Part of a small language model's weights: untied embeddings, hashed n-gram embeddings.
Each number is 128 + 24 x the weight over its row's rms, rounded and kept within 0 to 255. Layers, rows and columns count from 0. The size above them is the row's rms in percent of the matrix's.

# layer 8 MLP up, 384x192, rms 0.0864, rows 262-333, columns 0-95
size [ 94 108 102 103  98 102 108 100  98 101  92 102  97 104 105  98  97  99  97 100 100  98  97 103 105  95 102  97 103 103  99  96  96  98  99 104 101 103 102 100 100 101 103  92  96  99  99  84 104 100  98  90 102 100  97  99  92 101  97 108 100  98 100 103 111  98  97  95 101 102 103 101]
[[102 113  84 108 162 127 173 159 163 120 122 112 133 158 129  99 139 131  92 135  88  99 171  99 102 116 116 145 169 150 133 149 116 116 152 112 119 131 118 148 140 177 130 129 124 111 132 168 161 165 118  97 163 135 129 181  77 153 125 127 116 127 128 165 151 128 130 154 154 119 147 153 164  92  99 143 146  99 130  82 108  90 128 144  95 170 163 130 115 115 130 174 142 110 125 147]
 [153 156 180 126 136 134 139 144 136  91 145 123 132  90 131 112 122  81 117 164  97 104 157 116  90 125 140 121 154 134 146 124 115 136 149 144 135 166 168  87  89 124 155 144 137  89 135 143 129 135 113 102 157  63  90  98 135 126 144 139 105 102  87 101 139 133 134 138 107 159 137 134 121 107 113 112 118 122  99 154 148 134 111 133 112 124 151 102 118 105 175 142 100  93 134 127]
 [153 127 149 120 137  96 144 111 127 141 142 133 100 114 132 136  88 111 110  99 125 138  89 173 103 112 131 100 102 106 118 119 101 112 102 162 139 135 190 158  99 144 108 142 148 117 139 132 100 145 184 133 113 181 157 124 113  96 135 141 102 132 163  94 130 140 136 142  91 149 119 142 146 138 110 134 157 141 137 114 139 124 122 106  89 131 125 153 124 147 147 150 126 167 147 174]
 [126 161 113 130 170  97 164 145 106 126 123 169 146 162 102 153 153 107 121 155 121 138 164 126  97 130  89 179 148 146 137 143 146 129 115 118 131 154 115  95 134  92 171 101 131  87  91 130 170  77 127 114 108 166 118 154 110 146 122 123 106 135 149 122 138 168 125 120 177 140 101 170 117 174 129 120 151 134 132 112 205 162 135 134  99 150 133 116 121 132 161 119 125 125 171 137]
 [ 99 149 132 128  91 127 184  96 155 135 126 140 127 144 130 157 152 133  71  99 152 158  81 129 164 110 116 131  89 101 111 130 109 147 160 132 122 102 115 119 129 176 139 108 102 161 142 148 131 137 191 152 133 139 103 148 115  99 177 132 114 119 137 126 114 155 111 149 138 174 114 112 108 122 144 113 137  99 121 154 111 165 109 154 161 120 122 138 164 119 148 127 109  90 130 109]
 [128 127 170 112 117 137 119 175 127 120 109 160 123 113 137 111  73 140 157  91 127 133 141 157 131 111 122 125 109 150 145  90 178 124  96 120 128 139 122 163 108 130 119 146 116 130  96 125 149  88 145 128 152 129 119 116  98  81  79 132 149 132 105 113 124 124 102 146 136 168  96 100 157 149 107 144 152  75 141 125 142 103 102 114 121 132 125 149 122 155 169 140 100 155 165 116]
 [148 149 132 119 165 121 121 131 162 125  94 142 125 140 145 115 134 149  91 113 155 120  99 142 153  99 146 122  83 121 137 108 114 123  85 148 125  73  89 145 147  93 147  85 144 145  92 156 137  99 106 163  77 123 105 124 155 147 106 128 129  97  86 176 122 135 161 140 116 147 141 158 155 107  98 104 133 139 146 125 177 144 128 125 114 154 144 134 153 170 162 127  85  87 122 122]
 [ 89 129 139 140 131 139 155 110  85 134 153 178  99 102 148 185  97 117 106 120 126 119 126  90 142 134 148 119 137 188 130 135  71  76 116 134 127 120 149 168 139 128 158 142  65 168 101 148 125 161 122 167 105 103 166 145 138 129 125 161 163 141 143 112 178 135 143 137 114 113 160 100 131 142 124 106 133  99 145 145 162 143 122 139 113 141  96 162 128 104 123 130 109  99 121  96]
 [171 143 113 173 140 128 127 125 105  87 156 130 129 153  93 114 135 102 122 108  94 100 111 136 145 118 159 110 101 123 162 108 127 106 161 106 166 208 120 104 175 139 156 125 129 152 122 151 154 113 158 133 105 136 114 127 117 159 101 121 141  87 107 117 111  98  96 111  50 133 149 120 156 123 127 168 138  90 108 117 165 120 100 123  92 169 134 119 133 160 121 166 125 120  99 129]
 [135 114 123 109 102 147 119 101 125 143 183 153 143 148 142 174 121 104 135  88 164 157 128 140 149 162 156  87 136 106 137 116 124 125 138 146 154  95 134 136 205 111 122 123  93 122 129  68 146 133 165 120 108 121 134 150  99 142 106 122 143  95 128 146 111 124 149 140  85 121 157  93  92 122 110 135  87  96 171 112 112 136 121 104 137  99  87 104 122  69 117 110 148 118 136 156]
 [110 129 102 136 138 144 130 168 117 104  85 118 122 160 114 147 187 118 110 130 142 145 138  76 111 185 108 157 136 150 130 120 100 172 119 137 111 117 142 111  97  89 167 143 121 135 125 133  87 154 124 104 118 109 130 124 108  82 140 161 111 114  88 106 119 133 121  95 117 136 137 141 155  83 154 123  94 138 165 100 141 138 179 120 142 158 144 138 122 100 147 136 107 137 121 140]
 [ 87  99 127 150 124 164  96  95  91 141 119 102 148 124 107 185 148 122 123 149 134 107 164 131 112 114 147 131 124 118 120 129 116 115 111 137  82 123 159  91 135 104 101 175 114  98 122 128 115 135 151 137 150 108 173 148 160 150 122 187  95 122 136 113 112 131 134  99 172 151 147 169  93 114 185 110  81 131  97 141 129 120 122 155 111 120 147  99 140 120 149 172 106 148  92 146]
 [178 138 119 174 140 115 136  93 129 140 154 169 142 120 125 134 129  58 100 112  97 130 135 128  90 102 149 116 121 145 162 113 174 130 110 117 150 142 154 134 150 130 140 139 119 168 116 138 123 145 152 151 137 115 122 122  77 128 132 130 149  80 170  97 131 178 157 131 122 116 151 137 123 164 129 152  90 113 136  90 107  98 136 145 145 156 129 109 121  77 140  97 122  76 101 125]
 [115 154 135 149 159 151 123 142 130 109 116 138 152  99 122 128 102 123 174 131 105 107 128 137 146 178 142 129 146 135 159 145 148 106 103 118  92 115 131 144  88 131 135 130 144 108 179 124 133 158 127 102 140 102 123 174 158 142 139  94 119 146 117 121  89 103 147 114 116 139 144 147 158 161 111  96 137 128 106 106 101 133 141 110 118 137 125 117 100 118 119 143 161 102 124 133]
 [117 131 151 117 163 138 120 103 142 135 143 110 164 137 129 121 137 109 125 125 119 138 125 100  86 146 138  91 157 146 155 133  96 133 130 162 132 144 132 163 131  88 189 143 110 192 116 102 141 125  74 113 144 139 111 113 173 101 132 126 144 141 120 125  95 152 145 166  95 113 189 100 155 156 163  88  78 163 122 148 111 131 145 107  89 135 128 111 104 120  80 111 148 130 140 165]
 [119  86 103 118 114 126 129 119 104 136 115 117 158 165 134 121 121 151  87 139 143 145  97 118 154 113 125 111 134 117  76 149 116 113 110 124 120 121 150 151  84 107 107 164 112 149 115  91 134 113 122 132 138 122 187 105 147 109 142 135 157 134  97 132 179  94 127 115  99  94 132  98 137 136 113 115 124 155 132  96 124 171  78 128  84 126 113 154 121 127 187 122 146 134 117 136]
 [156 130 124 143 148 105 111  78 121 133 135 118 126  76  87 145 132 126 131 142 123 128 118 128 146 146 171 164 159 139 129 104  86 126 130 140 158 139 134 151 106 101 143 101 142 178 142 119 144 141 101  89 150  99 117 123 128 131 129 109 124 150 135  98 124 111 146  81 135 105 124 144 149 116 130 125 113  86 120 117 151 122 108 152 108 149 138 128  92 153 141 106 132 148 142 111]
 [131  78 155 137 129 121 155 115 142 121 112 129 139 129 151 146 116 130 104 128 145 139  79 164 108 169  71 162 124 131 132 166 172 138 110 111 145 145 159 166 126 146 125 113 102 152 122 119 137 143 131 117 109 155  85 109 148  72 117 129 140 129 105 105 137 164 100 145 102 127 175 115 152 106 124 121  81 135 101 156 144 116 125 166 134 124 115 116 121 139 118 124  70 139 138  97]
 [141  88 137  77  89  94 122 125 174 194 102 140 152 127 116 137 136  95 164 119 139 158  99 121 140 159 163 109 144 133 170 143 140 156 156 110 123 126 135 112 109 109 148 152 106 144 114 142 103 112 137 114 152 124 127  94 125 136 155  69 119  86 163 126 149 133 132 107 177 102 128 147 142 144 114 187 105  86 136 109 110 135 108 139 105 116 129 105 122 106 104 112 115 141 104 179]
 [152 145 161 161  84 104 118 109 128 108 119 150 149 109 110  69 156 153 155 125 120 142  96 151 115 113 169 126 146 154 157 100 117  84 110  85 102 130 132 100 135 119 176 106 150 151 151 133 174 143 139 150 143 129 110 142 151 117  82 176  95 119 127  78 102  83 149 166 120 122 154 146  64 105  91 174 118 195 158 129 144 109 105 112 113 151 125 112 155 129 120 143 152 109 170 120]
 [135  97  95 176 129 115 115 110 112 154 145 151 131 156 157 134 123 116 110 140 107 128 143 144 126 141 107 148 105 118 132 100 114 133 159 121 145 164 109 110 176 148 105 132 121 122 100 112 126 135 102 106 139 103 154 146 109 200 112 106 171 126 157 141  83 158 154 125 118 132 137 182 131 171 140 127 133 109 113  90  97 141 141 177 188 155 107  82 134 127 143  73 151  94 105 119]
 [121 159  89 131 164 130 168 120 152 107 159 171 105 163 129 133 140  97 123 165 110 127 126 121 144 135 138 156 134  98 116 166 171 145 134 104 127 152 129 125 157 137 126 117 168 139 125 132 120 131 137 119 127 167 140 179 109 135 143 138 151 148  83 126 105 122 135 124 133  70 149 120 106 161 118 117  94 169 106 147 100 144 105 107 140 182 132 110 167 145 135 115 127 120 138 163]
 [130 119 114 133 136 113  81 133 148 126 171  67 146 107 177 136 173 111 106 155 133  95 118 129 160 124 117  79 138 154 147  64 155 125 177 140 136 163 135 101 132 133 136 109 128 112  92 152 135 115 132  80 117 185 112 114 123  77 137 126 139 101 159 169  85 123 156 125 165 139 107 176 156 119 116 111 160 145 119 118 123 138 138 125 116  63 167 144 143 104 110 117 128  94 150 109]
 [146 135 115  96 148 124 132  97  98 129 146 122 110 134  78 127 121 130 160 153 115 136 107 154 141 165 184 119 129 133 133 103 143 116 129 149 126 106 121 122  70 147 142 126 144 120 130 109 111 142 120 125 153 127 178 141 171 158 113 146 150 131 138 156 155 158 151 124 123 134 154 148 131 179  91 159 148 132  94 120 179 149 118 129 129 105 109 142 126  58 153  76 144 108 122 156]
 [104 121 124 158  97 107 115  78 138 136 130 139 129 149 121 147 138 136 121 184 131 130 127 104 143 124 166 114 173 148 152 153 116 104 149 147 150 159  74 145 134 134 118 120 110  90 166 104 119 162 132 150 105 119 121 167 115 121 144 101 125 146 115 136 114 117 146 112 142 105 164  85 123 109 124 109 118 116 100  92 116 141 141 183  87 142 131 109 154 116 133 161 108 169 109 130]
 [112  67 116 108 141 141 121 125 104 124 140 132  86 116 132 133 147 128  86 144 105 134  98 103 108 132 138 125 132 145 116 127 133 151 117 131 115 150 102 147 121 166  84 159  47 111 127 126 159 118 168 134 127 145  89 108 147  94 113 128 150 105  96 118 127 115 135 136 146 112 118 104 104 128 100 199 144 109 107 137 132 100 135 145  87 143  85 109 155 135 134 149 156 135 134 161]
 [134 123 155 121 141 108 148 130 101 142 106  93 113 114 158 147 113 110 120 147 119 147 140 140  89 121 127 113 140  95 116 135 116 165 153 142 145  81 125 116 180 132 114 137 127 108 200 128 153 145 127 134 150 135 133  76 161 144 121 112 109  89 103 106 160 152 144 119 134 101  86  99  98 137 101 134 102 131  84  83  47 145 133 135 136 125 134 109 139 162 101 139 161 112 126 148]
 [ 76 107 109 124  86 117 136 119 154 123 123 162 146 111 114 124 147 117 144 129  74 149 166  98 140 118 176 165 135 130 134 114 143 194 126 107 152 164  91 152 125 144  99 115 136 107 147 101 145 166 116 112 152 151 136 116 115 132 152 122 128 117 102 138 121 138 135 129  98 122 113 154 170 186 123 110 129 148 117 102 139 118 120 114 155 124 120 127 149 124 133  95 135 135  84 121]
 [108  93 182 154 116 125 136 103 138 171  95 158 130 117 111 161 139 117 118 161 127 162 127 141 122  69 118 135 152 152 104 127 110  91 112 160 144 134 181  95 128 147 135 109 109 111 159 165  86 128  97  86 151 135 119 141  96 129 108 142 115 111 149 124 171  97 128 105 144 100 125 147  99 119 119 106 117 110 150 125 124 108  79 115 112  74 103 146  84 143 160 161  98 135 117 162]
 [119 121  83 111 129 119 114 150 148 149 132 106 118  99  95 157 100 117 218  99 135 117 146 185 111 132 107  96  90 140 100 134  98 156 171 147  90 157 122 144 158 132 126 118 121 112 127 154 141 106 146  93 129 126  93 127 100  91 102 108 129 145 118 161 117 171 168 137 131 159 108 135 118 114 103 160 111 129 151 128 132 137  88 140  93 127 148 164 130 134 124 131  77 188 140 123]
 [156 180 181 143 118 107 120 136 113 135 115 171 129 146 135 131 105  99 108 137  86 136 149 154  67 132 147  97 125 178 141  99 161 108 122 131 115 118 106 150 147 102 103 130 127 118 128 142 138 148 135 146 120 109 103  99  88  99 142 113 120 147 130 146  78 114 127 108 114 141 148 101 113 130 149 155 166 116 128 100 114 113 109 156  77 125 129 113  70 171 118 175 131 134 134 141]
 [136 117 155 115 165 170 165 134 162 172 122 130 182 120 144 121 135 111 165  92 151 123  98 133 106 129 150 184 158 151  95 128 110 115  96 147 145 118  97 148 104 131 165 154 143 122 127  77 110 151 129 120 174 126 136 130 148 131 111  96 128  91  94 118 122  96 116 147  85 140 165 141 117 151 124 135 104 130 174 132 152 150 112 137 125 167 145 111 148 122 146 106  77 106 139 144]
 [128 116 113 147 211 155 176 139 134 126  91 184 161 146 125 132 154 139 153 145 165 114 129 142 143 148 122 108 116 148 116 116 158 142 125 134 143 123 112 168  92 136 192 158 142 133 102 111 139 127 108  87 128 125 182 148 113 137  95 135 106 155 120 133 136  53 131 136 121 114 109 155 118 155 161 173 178 118 122 129 124 105 159 107 153 133 100 105 124  96 117 129 133 148 172 102]
 [163 152 158 113 129 105  93 116 116  85 130 106 132  83 142 133  90 163 134 156 117 127 146 100 117 118 134 128 117 146 132 114 129 130 110 183 174  96 115 108 116 109 165 126 122 127 124 141 115  97 125 122 139 110 166 110 156 117 121 136  86 126 116 116 107 124 175 117 147 102 143 145 108 142 116 139 179 122 123 134  92 131 110  91 123 150 141 125 140 105 120 158 114 125 131 127]
 [170 102 151 101 149 131 123 109 158  85 170 181 126 133 136 117  96 105 105 103 110 108 139 184 113 146 106 126 151 117 127 111 168 167 168 111 165 157 181 154 125 148 143 114 141 126 124 144 116 102 165 116  85 111 117  91 177 132 122 132  56 162 162 110 112 100 124 161 139 143 128 162 120 113 157 160 107 139 123 123 149 117 103 151 170 120 136 123 119 126  80 123 127 114 110  68]
 [110 139 141 113 117 153 106 191 127 118 110 101 146  87 129 129 105 112 143  96 136 118 146  99 145 105 175 130 151 151 128 151 124 118 132 153 132 171 151 124 169 171 114 143 138 146  90  89  76 151 101 116 132  82 123 165 155 144 129 131 150 134 127  90 106 135 122 182 143 132  91 109 134 162 125  93 126  87 186 126 101  82 129 134 101 162 128 158  84 135 159 138 126 104 116 125]
 [130  97 134 139 140 126  96  82 139  88 138 143  74  78 175 147 123 129 168 143 147 134 190  91 141 102 121 129  75 113 157 128 128 118 108  89 136 137 126 130 137  96 118 169 109 130 118 135 120 138 103 126 131 143 102 103 127 134 134  82 131 158 108 122 135 182 141 157 128 144 156 147 128 121 138 130 163 138 115 133 144 163 135 129 127 105 128 146 111 127 156 118 173  78  85 111]
 [136 142 131 106  92 114 112 115 146 144 121 107 134 103 135 140 119 131 145 122 173 146 158  95 167  92 194 124 119 141 151 108 125 144 139 106 113 112  72 132 164 152 107 130  99  89 160 127  79 101 167 105 122 135 137 157 113 193 134 146 108 150 136 194  93 119 163 120 142 120 137 136 120 137  84  87 122 173 152 116 156 132 107 143 110 102 124 117 135 149 171 141 139  87 161 130]
 [103 122 128 128 126 134 120 161 113 123 133 114 170  96 126  83 139 135 153 112 161 134 160 143 172 112 199 161 156 101 153 135 135 128 128 111  96 116 113  83 146 139 110 125 125 117 108 130 163 138 134 121  79 132 144  86 125 127 127 158  95 137 138  89 110 141 137  88 112 137 151 127 112 109 130 124 142 114 148 145 106 140  89 160 117 163 137 126 124 140 157 117 135 158 126 121]
 [142 100 133 155 124 133 133 138 123 155 122 162 165 124 104 143 107 146 160 115  83 148 149 100 107  81 160 112  80 151 138 131 103 124 140 110 112  73 138 154 180 108 137 137 123 143 119 160 177 134 100 158 114  78  92 127 120 156 137  95 107 135 110 124 132 142 126 131 110  99 128 137 161 124 103 114  95  75 142 157 133 103 132  82  92 133 151 138 111 130 106 136 122 119 145 118]
 [126 141 115 132 185 161 115 132 160 108 128 152 135 167 146 101 158 112 176 120 104  85 141 147 134 147 178 135 107 177 102 124 145 120  84 138 170 148 115  96  93 148 159 122 165 146 112 135  94 138 112  94 141 171 174 128  96 106 102 127 110 111 166 124 157 118 133 122 139 126 129 133 116 101 125 150  90 113 103 126  49 143 105 139 143  92 134 107 100  92 127 140 143 127 137 162]
 [141 109 140 176 120 105  89 142 135 125  98 134 174 120 113 135  93 140  89 118 154 158 147 142 124 127 126 132 152 125 113 149 111 152 124 141 121 134 161 149 126 144 111  82 104 110 151 118 172 137 138 173 148  74  89  86 102 128 141 141 154  91 172 113 126  82 118 129 128 111  94 156 173 168 160 147 130 111 151 106 151 119 149  97 118 124  91 121  87 115 159 164  99 169 104 188]
 [156 130  66 120 179 154 124 102 122 125 135 109 119 104 137 145 149  89 158 138 107 123 177  98 123 106 133 140 141 169 134 125 106 111 102 138 162 123 120 143 146 159 129  99 103 141 141  88  94 127  86 106 135 188 142 133 131 141  97  94 163 105 147 162 146 128 124 140 111 133 128 133 148 174 141 110 119 148  85 122 138  95 151 180 131 167 129 168 131 104 150 129 161  71 147 103]
 [ 79 109 106 122 140 163 146 130 145 142 138 125 105 127 132 113 151 104 110 165 131 119 113  82 107 122  94 114 123 173 163 120 143 125 122 136 133 124  95 133 115 158 123 156  93  97 129 111 115  99 137  99 138 150 138 160  58 119 117 127 150 133 132 161 123 202 175 155 165 117 156 150 206 125  87 102 156 127 129 159 116 152 167 109 111 114 123 144 152 101  83 133 147  94 133 140]
 [100 124 105 130 144  80  85 137 177 116 131 153 110 155 115 143 141  87 114 118 153 140 166 118 146 153 123 104 109 150 139  97 134 209 201 167 132 102 144 108 140  95 107 105 127 103 113 121 105 108 122 154 137 156 111 136 103 141 171 137 102 190 105  97 115 111 142 130 164 116 133 120 115 126  68 118 129  93 130 113 112 189 150  80 115 107 135 126 110 113 112  71 149  88 139 128]
 [144  92 114 157 136 156 110 124 137 128 157 172  93 153 109  78  82 120 163 128 152 137 159 112 129 111  91 158 144 178  90  84 160 123 110 168 103 122 105 138 118 133  80 120  97  88 111 158 147 126 127 123 158 161 106 124  95 116 134 137 153 158 167 153 120 135 133 110 194 138 106 117  96 117 128 132 136 108 134 115 134 122 138 135 111 124 115 105 121 117 115 101 124  90 111 156]
 [123 120  97 165 132 165 125 120  83 139 162 138 150 162 106  98 134 150  88 107 163 110 135  98  96 125 139 134 138 102 148 126 143 117 131 133 101 119  93 142 167 149 163 114 119 133  48 128 171 151 165 152 152 131 157 131 113 131  81 112  85 119 147 101 148 142 132 137  86 120 126 150 158 125  98 101 116 107 150  97 125 150 187 110 106 105 124 103 167  98 144 126 160 105 136 127]
 [156 124 123 125 144  92 137 148  95 144 149 135 122  94 105  96 137  81 132 125 158  93 175 175 164  87 114 150 123 126 114 109 190  97 151 131 115 146 136 113 123  90 184 126  95 133 134 148 151 146 122 135 147 115 144 105 123 133 154 144  97 146  92  72  82  80 140 165 101 116  96 122 101  89 132 128 166 136 104  98 145 144 104 133 139 144 156 103  94 115 155 153 116  77 113 104]
 [103 100 117 111 113 124  78 145 146 141 146 143  84 149 122 118  73 111  98 160 142 146 101 112 148 125 117 140  97 145 135 116 137 108 149 165 122 126 114 145 110 103  48 103  94 140 206 141 156 118 147 137 118 118 132 110  89 110 144  61 148 111 142 123 126 134 107 132 117 169 109  67 131 124 124 119 177 108 138 149 114 145 122 137  92 132 108 161  85 123 117 142  95 105  92 123]
 [106 138 106 135 134 134 138 154 133 102 167 125  72 142 102 101 149 164 108 126 126 140 134 114 110 131 150 111 116  94 110  96 157 138 103  76 105 149 131 121  93 111 131 138 164 116 122 130 162 127 110 116 118  99 143  99 134 115 136 179 121 136 132 164  78  89 102 142 156 115 142 128 145 113 112 132  91 145  70 113 160 142 145 114 165 157 130  93 172 117 117 117 172 129 119  72]
 [ 73 163 167 135  99 111 109 122 112 150 134 143 112 102 117 129 111 122 120 135 148 137 130 168  69 130 136 141 109 111 103  86 150  86 144 123 108 108 119 122 117 136 120 164 120 137 102 168  99 124 140 135  90 139 141  83 121 110 131 124 131 115 123 128 123 148  87 108 124 125 128 169 116 136 107  74 128 121 137 106 135  92 129 111 111 109 126 164  94 140 159 169  72 152 159 134]
 [103 146 133 139 133 146 171 131 123 131 112 113 136 143 139 142 131 116 132 110 118 134 155 138 160 177 109 125 170 128 145  82  90 164 157 119 123 113 169 122 135 134 125 111 129 116  92 115 121 148 150  99 117  99 157 172 129 118 103 121 102 176 158 106  91 118 136 138 114 156 115 204 150 110 134 107 117 142 116 139 137 167 177 122 128 148 105 104 134 120 130 106 128 139 129 147]
 [131 108  90 180 128 137 182 123 149 133 154 173 139 119 125  82 129 111 190 123 124 132 122 168 152 141 154 125  98 104 164 149 101 120 144  76 121 130 120 121 160 110 122 163 133 151 123 148 153  79 171 156  87 127 145 120 123 118 108 113 141 100 115 108 122 153 153 115 135 120 147 135 114  95 113 116 102 145 103  87 148 128 120 122 128 149 140 146  98 143 131 148 133 134 127  89]
 [126 133 122 138 146 160 141 117  63 156 153 126 143 134  83 129 138 165 121 140 112 125 128 106 118 103 152 156 122  81 128  87 158 120 142 152  98 105 139 157 102  84 117  97 159 129 153 108 139 116 143 123 146 104  94 125 152 131  97 172  84  82  95 124 131 134 121 133  81  91 117  80 131 158 130 113 123 161 138 136 185 120 135 115 105 119 135 157 176 127 156 121 128 174 138 110]
 [148 140 123 101 167 120 142  97 158  66 128  95 184 118 134 122 117 163 132 127 159 106 106 109 140 142 128 117 106 102 153 106 138 142  91 137 169 109 136 123 116 123 165 140 172 153  96 123 120 175 110 113 123 101 160 127 188 170 146 138  86 111  99 148 124 154 114  92 105 123 101 147 129 134 145 152 162 135 137 110 159 147 166 150 133 146 173 130 123 115 140 142 126 131  91 147]
 [135 121  90  94 126 123  98 126 108 174 123 149 133 141 116  78 148 124 109 139 150 121 169 154  93 196 120 101 134 155 130 159 119  95 118 167  72 133 121 142 145 116 123 109 163 112  88 131 114 125 152 109 140  87 133 101 100 173  97 114  96 114 146 104  65 149 105 125 143 142 106 129 171 122 100 136 128 132 108  92 140 122 113 107 160 140 109  82 100 123 132 128 111 183 115 111]
 [168 120 150 148 160 125 162 100 153 123 104 175 132 114 125 171 145 139 157 152 115  83 169 137 134 102 126 116 138 184 144 120 151 168 157 129 149 125 115 149 110 110 201 138 178 129  85 142 103 145 136 101 121  70 145 129 112 127 132 125 150 133  94 126 125 122 141 131 124 147 127 138 105 160 134 130 167 106 117 123 121 139 170 104 113 134 103  84 124 137  97 116 157 127 181 162]
 [117 139 130 142 123 108 132 143 151 159 127 118 165 172 167 156 124 119 119 118 150 140  92 166 100  79 135  64 104  89 110 105 115 118 129 125 116 129 136 101 152 147 110 113 151 139 104  97 122 168  95 133 158 116 123 131 133 130  84 101 117 135 114 161 118  80  83 133 118 169 138 125  93 144 169 133 108 118 123 145 106 125 150 112 101 125 147 134 140 171 163 137 154 112 135 104]
 [124  97 170 103  95 121 101 141 131 127 120 118  90 147  98 146 138 166 167 137 147 135 146 115 129 123 138 203 110 130 122 130 126 177 128 142 112 149 155 130 162 120 113 127 134  86 157 155 113 106 118 123 123  86 140 160 122 160 143 136 197 141 119  98 171 133 141 104 134  58 117  97 114 117 104 119  98 135 117 127 137 134 128 112 128 129 123 125 113 119  89 120 123 146 145 135]
 [ 91 117 164  95 130 104 124 110 151  90 142 115 114 127 126 107 132 127 138 139 129 136 165  85  98 135 113 147 165 111 170 127 113 102  89 139  75 135 126  82 152 112  77 128  80 177 119 156 164 139 111 118 105 118 154 160 121 146 159 145 157 159 147 126 142 169  96 133 138 124 105 148 140 117 129 101 113 154 135 143 118 121 137 174  74 113 162 125 178 108 157 117 150 132  88  96]
 [151  88 137 122 102 135 108  93  93 120 134 118  95 109 163 101 167 133 111 112 107 141 135  96 138 142  84  83 118 157 156 126  97 132 136 135 167 166 105 107 126 124 127 101  58 155 135  93 148 224 169 119 145 126 177 142 172 163 130 164 114 113 104  89 147 104 142 137 113 116 144 124 119  87 142  90 132 117 128 103  94 117 140 138  99 139 130  98 101 123 149 105 144 138  87 148]
 [107 161 137  95 129 137 143 159 166 144 137  91 174 166 137 118 128 140 179 136 130 122 125 104 137 114 147 154 123 119 156 118 144 145 161 148 121 107 130 151  92 138 112 128 122  67 159  93 138  80 128  85 112 104 101 152 122  98 113 162 153 121 135  97 117 121 125 100 113 148 127 125 115 148 105 133 111 115 116 126 137 105 130 123  34 119 132  96 134 166  96 161 106 125 109 100]
 [171 141 105 184 150 108 178 123  62 136 121 124 155 119 151 146 126 154  90 126 149 147 107 117 128  84 106 110  94  65 116 112  71 141 129 125 133 145 115 101 177  72 113 164 109 148 106  99  93 102 109 156  84 137 151 130 121 146 186 148 161 142 167 123 153 121 166 142 121 116 119 161 149  85 105 143 144 138 138 117 173 138 119 144 141 123 151 134 113 126 103 139 127 138 130 114]
 [114 129 115 109 133 123 143 175  97 114 116 114 127 154  90 132 179  91 204 117 128 115 170 120 132 190 141 131 139 134 162 156 104 143 124 124 130 134 107 153 113 137 117 134 104 154 113 121 133 132 115  86 136 148 128  96 121 124 132 121 123 135 133 119 135 163 127 102  76 130 155 123 107 123 141 133 114 127 113 111 172 119 133 136 169 120  66 144 159 133  95 172 125 134 157 117]
 [122 136  94 118 144  99 140 123  99 129 119 136 126 162 165 139  87 140 161  85 130 130 103 109 123 124  98 126 155 130 107 160 133 117 168  99 139 131 136 133 156 168 155 127 160  98 128 112 122 114 180  94 104 104 146 120 146 132 129 119 152 110 125 148 201 124 145 167 133 124 132  86 156 121 125 182 112 137 145 120 113 139 177  86  99 158 144 135 134 157 144  98 103 126 176 130]
 [ 96 170 111 108 145 123  93 114 120 156  93  84 127 129 181  99 138 124 138 115 161 173 141 126  79  84 115  92 199 134 138  86 165 133 141  87 124 111 112 105 119 138 102  95 179 100 115 150 108 135 145 158 131 112 100 162  91 123 135 138 154 104  91 138 128  84 127 126 142  91 129 111 140 143 120 116 128 134 151 164 153 116 104 154 103 139 130 132 144 135 164 138 109 140  74 119]
 [105 115 117  80 127 137  66  65 140 102 123 126 142 117 157 105 127 134 148 148 115 118  75  97 143 105 144 130 156  88  85 181 172 128  83 172 122  96 123 156  55 190 117 149 131 112 114 133 142 109 147 117 126 150 108 146  94 128 184 123 113 117 114 157 122 111 128 102 161 118 153 102 161 120 112 118 153 125 123 118 149 112  98 121 121 102 111 150 127 114 157 181 160 119  75 121]
 [100 125 159 109 154 124  96 165 117  92  98 121 121 108 134 143 151 127 166 154 136 150 127  90 116 126 177 105 121 146 152  74 146 135 171  74  87 133 150 162  94 109 114 115 145 122 136 149 147 130 184 100  96 106  85 102 121 125 162 125 144  92 141 139 144  97 140  86 118 106 118  98 152 135 108 135 119 160 142 111 156 119 143 121  92 139 149 156 127 141 120 127 155 172 134 114]
 [111 135 130 141 119 133 166 142 114 117  81 113 100 143 155 148 195 119 122 138  93 118 101 143 163 153 122 157 133 125  97 134 109 147 124 132 116 110 126 125 100 109 120 140 129 134 132  97 138 181 130 117  68 146 107 132 137 156 116 113 143 102 146 112 127 144 143 104 173 113 144 128 135 107 146 151 168 128  86 149 151 165 146 120 142 116 140 127 114 136 118  46 116 145  99 107]
 [103 161 135 118 113 149 141 101 172 166 111  93 144 120 131 155 199 158 115 130  95 143 113 197 136 120 105 120 137  76  80 175 183 151 154 136 109 111 107 109 129 118  99 137 150 138  91 157 143 105 133 139 100 123 155 120 109 128 102 142 128 114 142 123 129 125 133  90  89 144 149 147 137 107 155 116 121 129 108 130  87 138 151 123 120 112 127  99 179  90 124 121 136 141 135 129]
 [114 167 105 133 159 168 141 128 116 150 137 139 141 137 125 129 111 113 122 108 112 111 157 128 120 115 136  99 154 152 130 129 121 142 121 131 105 103  77 164 140 100 109  97 134  98 162  91 115 136 117  95 175 117 137 131  94 133 126 157 125 110 136 136 108 119 127 129 127  88 102 115  83 119 133 177 119 162 139 107 138  91  63 151 136 165  84 122 176 121 148  84 128 109  80 100]
 [124 140 120 155 121 156 122 149 120 145 122 138 148 129  95 134 131 151 115  94 127 112 117  97 124 152 150 130 186 100 151 131 143 149 161 127 144 105 143  92 120 150 127 118  95 145  64 117 154 141  75 103 104 148 133 146  91 117 145 129  62 145 117 119 134 163 127 121 153 126 122 131 171 131 111 153 104 131  90 143 108 150 132  98 121 142 156 128 137 131 124 122 143 123 164 118]]